Weights of a small transformer language model: a variant of Adam for these matrices.
Each number is 500 + 50 x the weight over the matrix's rms, rounded and kept within 0 to 999. Layers, rows and columns count from 0. Numbers have three digits each.

# down: layer 2 MLP down (transposed), 832x320, rms 0.0276, rows 390-415, columns 80-159
# gate: layer 2 MLP gate, 832x320, rms 0.0422, rows 391-415, columns 80-159
# up: layer 2 MLP up, 832x320, rms 0.0396, rows 391-415, columns 80-159
down390:511417538593507507571475472518522547489601487511478533546507560555489501451561468491565497575502433467552487440514537482505479513456481539620403480563495492477474415471549496518517490432608511510475447511556573405480434517524534539427487547
gate391:581516530615428451486438449498453504410502517527375489590559605461459531543534510495524526496444570494505519521567526548491559434476425506534558525502474552568417502475504462468478522494611555539429528499598518414589550440461428508524435514
up391:477528468449480513511542519562481417603596517606471525504421516503477523531450473439548557505517475591465538547676500471452546525609538458571517528484534519540523460466440572515488515529524478619554566554450356476590435495481522457425537470
down391:629450578550567481396576577505542471426532546567472492548531529533485451465494547460597550449593484555613616436511567469462591494533585396518527495546535481537460501524470439516465391396539517538521406497518532405509456423428435408540491532
gate392:508569492620543449489465501477459482515571433540512526526533516559423454532564433499444527460494538464442393477440561451475476438509458405493438467511460493573589465516466499544636455462516546454581516484479443485567527516406551534490505479
up392:456463577493511524489456457375504547448418565588515507473490444584459517443529454523466412510406410485434556527533546489532500602488576495372557549510523474491428531559429460541447490512476493557577466494404427562569518549511559485591474536
down392:464444551497541437499532446443484445405532420577368534557503502580535546544525448464540558491489448518542584489470544474536490463428468393552599551524551604480570486524441503474417597488459499497472459553478491536491548592446507481671584404
gate393:572537467496453488512534474527410595517512493514481411497511534476539487413507454537498506540413511490512452556500489439531468399540466488523616481571518499483566522520589529498501418476504462491431411483477529406451457495498450444503482475
up393:418517437542491541512443516508601505471541535519572543516544496437541457409559434528516489466512564516506524514563528617570562496511455470460585450503516499534502542396466521572490509505525460457411450473485460606514323517520482567525513566
down393:597488608602559561543561564527560424419487485435564497423494532451509508515408427488401524513452508439550530539463473554538473465471447420560475373589520453543462601549471381482526488453593523580518499604481521468503466456453475469490570454
gate394:521534468581440551408442508435495490516517466461498461519517476637493437482530478520494491511478510486563542533499396439493420577545545404516518476432454539482525568503483490441573477452481496524467531569469508481559498524471527501466487482
up394:562498560492444470576594526543449509537553466484571504438436527522536557464476505511530462521511536523466544492528549527512492520498474505454512408579557419546442517439461527400520482498481598521459476504474501506462516565443481486550486465
down394:574483519503522484509485413480597459531513468545406399505526528528480506501536560458397461485423543394542461560390554521479634432474542603505438528449452466517562548432525532389563517464484480437581453449463598467505508384439435577475456561
gate395:547485555563488593444347522495458503493506430451399512519550474530519513448438477535425463410578446401504431483539381541482545561441494414447559505395508486579480523458498461494513530530533502511548410468485374514460530514513460579419474571
up395:463496519535457518446507565465450535534480474476500519526568631558513468454577412612448559510534513477534476612488489503470470494466545435482477497460499421553580507452610573501560505540592477609411417523531474543541468538402441551521390483
down395:419480496538531438495446534512561469545453454537475517452502526437521514443508525541535467542331466452416500458551433501449434543545525414562494477507498449491477533493496518465437491400509490539531471561557514492521506494409502439462440413
gate396:507525410498552550565534521569501471481606475494491496477502409442456495541543549476615405443443427478590483492493442476458519535551525508562530524507489525464543574425513517515559490581489426490499470518540452425535509463389474554491474392
up396:440512547526521571577517529530502493515498521400620544541446431526588524573500640556499506513478487494557586488558456409497466517519556543517479511432488601523555608511556480536523520471549485536512506560533443464503468526529526498513475385
down396:427470441552445518447539444454483558473559376512547446479556525514532424604525465456527562539522513567532504543492563484527473546474414378476528657460516579533527556490539425428537383546425424573500505494580581586536454560502472585438518492
gate397:522502471522448529531508572518490414431580551609500510462562554578472511559519506475518462497511458541547503458615443431554533532507506562563600456503478527589449455592436500603564427556606486573484401652431445528450547524483540444497523540
up397:490544497486569453407513495459427440538427486502478536485512502489533460561517513601478545437504485545450420500435514503521437491549552500565475475510440501572532585551499548518519387482461509460456467506508539531457598409519556531581438509
down397:476498406528461568512480467366474398495658459522477496459593517565486564466563586474524472622501482503575558407527548495502548562475569465469546448536485509543577581506512525497562557549456538499392526543501451526441599556447513474499535428
gate398:462541458489558499525462545519417529518552475525431566513504536485396489529503490511600473451459519483479444546486517495473475545515451506475511531526508377486618564570460497498483593487501495518455475510495512526499528565508526560457511468
up398:536523490566537523544484508501495503474510536473445518459495442512432486571495521447480498534550546505514502444418496526414506522396550450473424497538499478451478480503510473418437595455507529473453564520553509459508483445480451465487348472
down398:437422529520397488502552507535570434449534518464483559461531472433425434504536509537510539458523464498452478549543536424473526461487516488509538453482548495426491473476537503498522546508609532533536578505441457532396488474443632491554519524
gate399:512533588489483560622491481506437500503516537460526430470502536550480493444373535457518454526602503424529553461397496561513515496530566515463522449485471446458609532449610493417431562521497466442504506598571491522493485469502559460454555491
up399:432449543480503564568476442558502562479532531559504512559475555516504367476526492499530511474513517516475455455474428554546606519527467484481467449545555492492496481512430441483464546562519480548460405499526424503461447436418522535536409556
down399:503580557543571408409566546545590509589461509464479522491472473451390518472383543474606532492493471466517535457569544523529508409431489578449551436503546513525450530489433545475522557396628489475467508470448515516530545515570412480486581457
gate400:581562448493575471533528503462415441540555452475530495368535563494475536467472517516575367548433566479452594495486453493564511486482492461473577568496540542553539602569485490572559590541645469489490459549526481572579461535493433456530409556
up400:452525543534498455434448450532469549477502427472494461479453424508550514582580481422441534586514445551481493497430525514484424512543485471491460589456476474461508426458418500427377533432418471544572532530476540436404581501421473467392603419
down400:451558505487527462642474440487444574455418484465517535497468531473513485497484417602534513509527498561520547411554460503523379522501482409530534498434471514516317554521491519505470538505535659536518445421562505490491610374459562486529475579
gate401:530569533481523559461446482453489449455509592432481466482505453535479610511481459511488512567409537521510491528486517526458496469510506546523440494537565497507585457484527491530573441533517495500565516589519579544472454512485556541501468431
up401:552454545514540536510455399453460569510574566424494492440581516473545468425470495477568506538499529427562542549462509542418537519541566501465476531518499624567502491540539604455519427497490437475442461437628467477504607485513502547579472356
down401:530516394468569486488594490450546560435433476561579465458548510474536387468577458542465420419504486502472513517481537423549569460468472457535426569528501444501535483495553390534479449585593438580575545488495486539507534566560556508410538428
gate402:556555551534453472483413522574473507509474455543446471515504539530489491481506474556616522498531513526510435538414479413537522420504468443592367517433549558502548553538563445588515520438530457409554453541537506609456461529485571574452530571
up402:464541507472556498564452652459502473507414608609534522503524557497591608473559497520569443571433511462518472457419562540535501370536429516482481362516521454437522493500472392509369635543561394526489483470644484494442604480491504541455499451
down402:436529479451473602535550452506578471521541468557570503496445462504499428434565482456457446523512535476461495459495479523443486545464486500514571529501465502479446446540389479408470545537422458547499496441530482462568558458526454508488419544
gate403:569564470516519550532475470538366493411484472378532507416467429581507528541514470483623521505452494458568474552481490407459493541560502361495483505490545468482522564555503575395442538532498513407472508540525459579509519405486543576478491445
up403:511546441506501561542569532444452476520558568490445486482380580521375609583519528430560604484479495531555502480450447533459451471510447513447508517458576543539541438427567441502519459477562539510551533524554499430569529482472549403547524519
down403:551451486434465494497549408553466472552536545417569484493524491485563489640499487457555509594494600522536513473458530477490502467402535452526529531484540555616472583468522510465546524522491501514440557523459395577572467458571485541441490558
gate404:471534494490464438479406527636548512512572449527442547544457495525598529466559489525465550449446510548437543410481510485419521524528483410483586511419501487520508541532569521485469540544577390544548425537538491405466436575490598568540411475
up404:475544511511483459526528454502509400481561474563574557412484407527506444576527391609552506436621592450539543454514406475633542593468564505489439510445547597525470417338450598491500480485459470436470466494401543512455557562456499489549596531
down404:509488498563464543434484513402447504440519493518532482553463556504440516490477493436523540547425582543500531493506486471437518491499507466580468479518461583512563492473516503456455387491400513598458478445522452453480487510403469497581471567
gate405:505549516497461526580509493459425566538520524445467573467531481480552485488420541508599426457543583401548531485490457576527613454555517570524573457390444607484452556475540499557524532502501473484413463546556496493514555523468479549492442508
up405:511495502487507440502553452539535549507441453529546484591401485522398512541599437454467514473467438533455467518527521451504485476453513430369447569474519365546535524498419444415494447502586549538570506466490500537423445428546516518510467542
down405:447514521460429542540498521456469545493519500486511473521522550491540516448493564485508497569518540518553595484478506562550535490530457461547492477430577491536526514441537498490511550571468498458491505614564453459504464463488474519451458508
gate406:566519528522467494508535650536475562405564457455474505484524487577493466480558528417581516442450485522419506484520489521475503487522473430466540476412498519489445577486584493452419608490564535519385429542588581550494519507490503467531496597
up406:511629501535592503547521606597404478520521450481470531541557509534489485484552408548562496485535488568410530499489471498510533521513460464474583517483590488546447540463508535479446606458548493468443429516498468474512455542482529510507505516
down406:588477545470524545432505589485523502470519479502478486550527405490508485450572472486510556497481383503425592451525550505524470578558538436468563525444530360505476463468515556522485532481517507526497507504444522489431517495468543504524481512
gate407:376553531504512515530470558435524586440532544558478617536634514522469477545448459498555527405513543446503500535498528414505576529578503491472477465554488538489585592511511579454481525564503525453487378580509474584531584522433459551470475520
up407:510563566552566516540450482507460517527404455561511492523412492448424534447499512474436478582401483499544481530499434473505489537458463494492581551567522448583500384528484511489427375452446526454524598497516501577489532532333521530420552445
down407:565511554540463549551517587500540510485441482492635553552525493498499585493496476509501558472553491501483547601481456529474467406512444477432441521598479489473429425472532442548447465492479488457467545561577480484528468464545434508469483507
gate408:516516478514573549484575618451519499480500499432476468498436437544507461454515487501496563484523497567448547544582516554560519487525538516487442493443472568501483632526528479499549633437478517520513530593503593527512497566427538497536371559
up408:496530464475535532503589419440554533452563449412550489587439578580582538456564426544409498488525549491604567543568433580531459524488490439558479550522506455513539464485412451548463546466477647488528551400481530444411552554528459421402515487
down408:442447557473555468453564447523541449533521455401387499597522483546592507522461467464563437513565430482524458556679480430495456580496562525436453508479461504484477476596487488621438519521582441285461510410428483432587381558557467544500547551
gate409:563489555570454545584514464468521405581546429577499522480527623449513491496582442523443570514497457529444441548579533512494597513562543529453474466503481412451535501616446476507582492436551444455502416536550551474539519487570518426484436526
up409:534650453503546562494441420462486441524511501455529545530485467470483490466521480545496534527566489464430532572509508576549463461520553474578575482435507524497418515496455517540458421500545538460466539556489540445427522498478471390395482511
down409:477627514564533585454501535494578521535483441428596451455540539516461517539444514464475545462528441496471461483499429466494469398506463443478494543546461604391605378502571479505498425571511541555526518545612532579483525579489483452573412450
gate410:525552500550417521493543463528485487331532523503415550493513476540521438547430515585463523489472517532603520444536408516462553368481572495588539491487498495465559611510560500549460488461450462489440426547451529547529524494494527517505493502
up410:524555527461439563457492558540465570512523474535541563493545493508495476575425548488519474521473551525529418508547507603519545460435561554465613496605569530459601508466465487553493504529490518514590435486543528560469528486508448574413443508
down410:511512483369424479452548515471490482516529508507488535498469427455525414489471511554512571470596469489516507587474439555457481581581447411479503483431385520508455462469477481535528423480524523587462420499480521581422558423514585473428547529
gate411:561522512577507488456483474462499616510498446497417489538519538407496457419438557531424474387532477468482516582564470438509416426453489487528525490545480529543476557467391432434510493558513469465540575471450488493495502569363474511573451600
up411:459511500457513538550473493487524578403425567506611509483489500500447468513500560468504518495520572486414471445359570579390474399544495470480488389466502423504495473581552447554465462543524527528542557453607513471494544442483536475517548468
down411:479473507491523515532553461436606585524523497462510516413474425512460563558484517499484465566474570449509586523435472433488548517506481607486509568449576543487512508462530545538510478519480591452445426496525450651524389436421464514454472523
gate412:677376461531444496521478413539405483538548560525548497537518499495506461520510509503469443422537563486474509630461527503486449439459541519522517516391623501455451523472471499455468624611565477453442454649560615457578483511499535447576499490
up412:594415481424601513553519554504511568494476534441479505518484585545472454474549478503567551449459527576477561575522454652522475477458558438532454506495497471485470541503472454459487579461563424432524496548521514404580519442527583559576546501
down412:465538572484565538490507539503456523475534487455482566472519559490501484559502404542543592496468482520424401472455428541591442500471554404567513486533428506544533467486510499482480433467510475431506641463568537367542540410555472540491495460
gate413:526497520510489554469506484471523533570521432560596454498372540527565459482424407534511543456484527448443489574497529564468536499435526507489473575513503507502547534512546528511493574547528498465524471553434584516473531514489569499497508530
up413:435542447459520564444487396433568500470476488428430496556448503495472592535515520519532434481539482499556524467432483476535477534521439421591474504513513496471447542475561394521480485415531531456495442504469498517544451464489461480493446463
down413:532503531558496529515454454527556521520479510563495570529561492463487485477526493501401569529465435480473503538479483479466570542494465548448453460413498536487561585496476552505486472513632467509507477479522457499438532557435581399501483530
gate414:488587491507457527489443511461452530548516435597504415521622517525476551543428478578495547433462495479490530525483516448467513481561568492443486465466506530477493458527460514483505524449521530500480508578519517601507540511556464428509550501
up414:414569450592529568480455455450452546510475469503516568512433463548559564453555463509552565446535502561528509515440476474574547498522534513520477477465559470511497477470454546477429480540457399544451534488520442487555427506500535546514535502
down414:510483494566526494601483641386458480442504565501426441507625432454519571518499491576512534515565489556503577534486560483542561450559575480461476497440501423494371531515546494448451559454558449445556559522514577340575450527507482543623530530
gate415:497503441467426557482470491439482500544493535394478577520486454513584462478453549390443514493534491454557526456528515481514537457448461524488524526435454572502475489503486428457596524536539475443488538535437507551465554547487442541553508491
up415:509622458489561439572436521546550529527564534440438490584544474454528580472494490522455542613472508527491554481488478510507490447461590529462429476531521507445576524471566508513566470453538540489644521511497500456507440567539451438502480460
down415:473491442503614562487453554434539501443504488487517464489509478513548461452469518564510465520497512490496561453559465525458478478494503471457591455464529522468534431494507486512507523456496464569521409488467545513502548518427501517477484600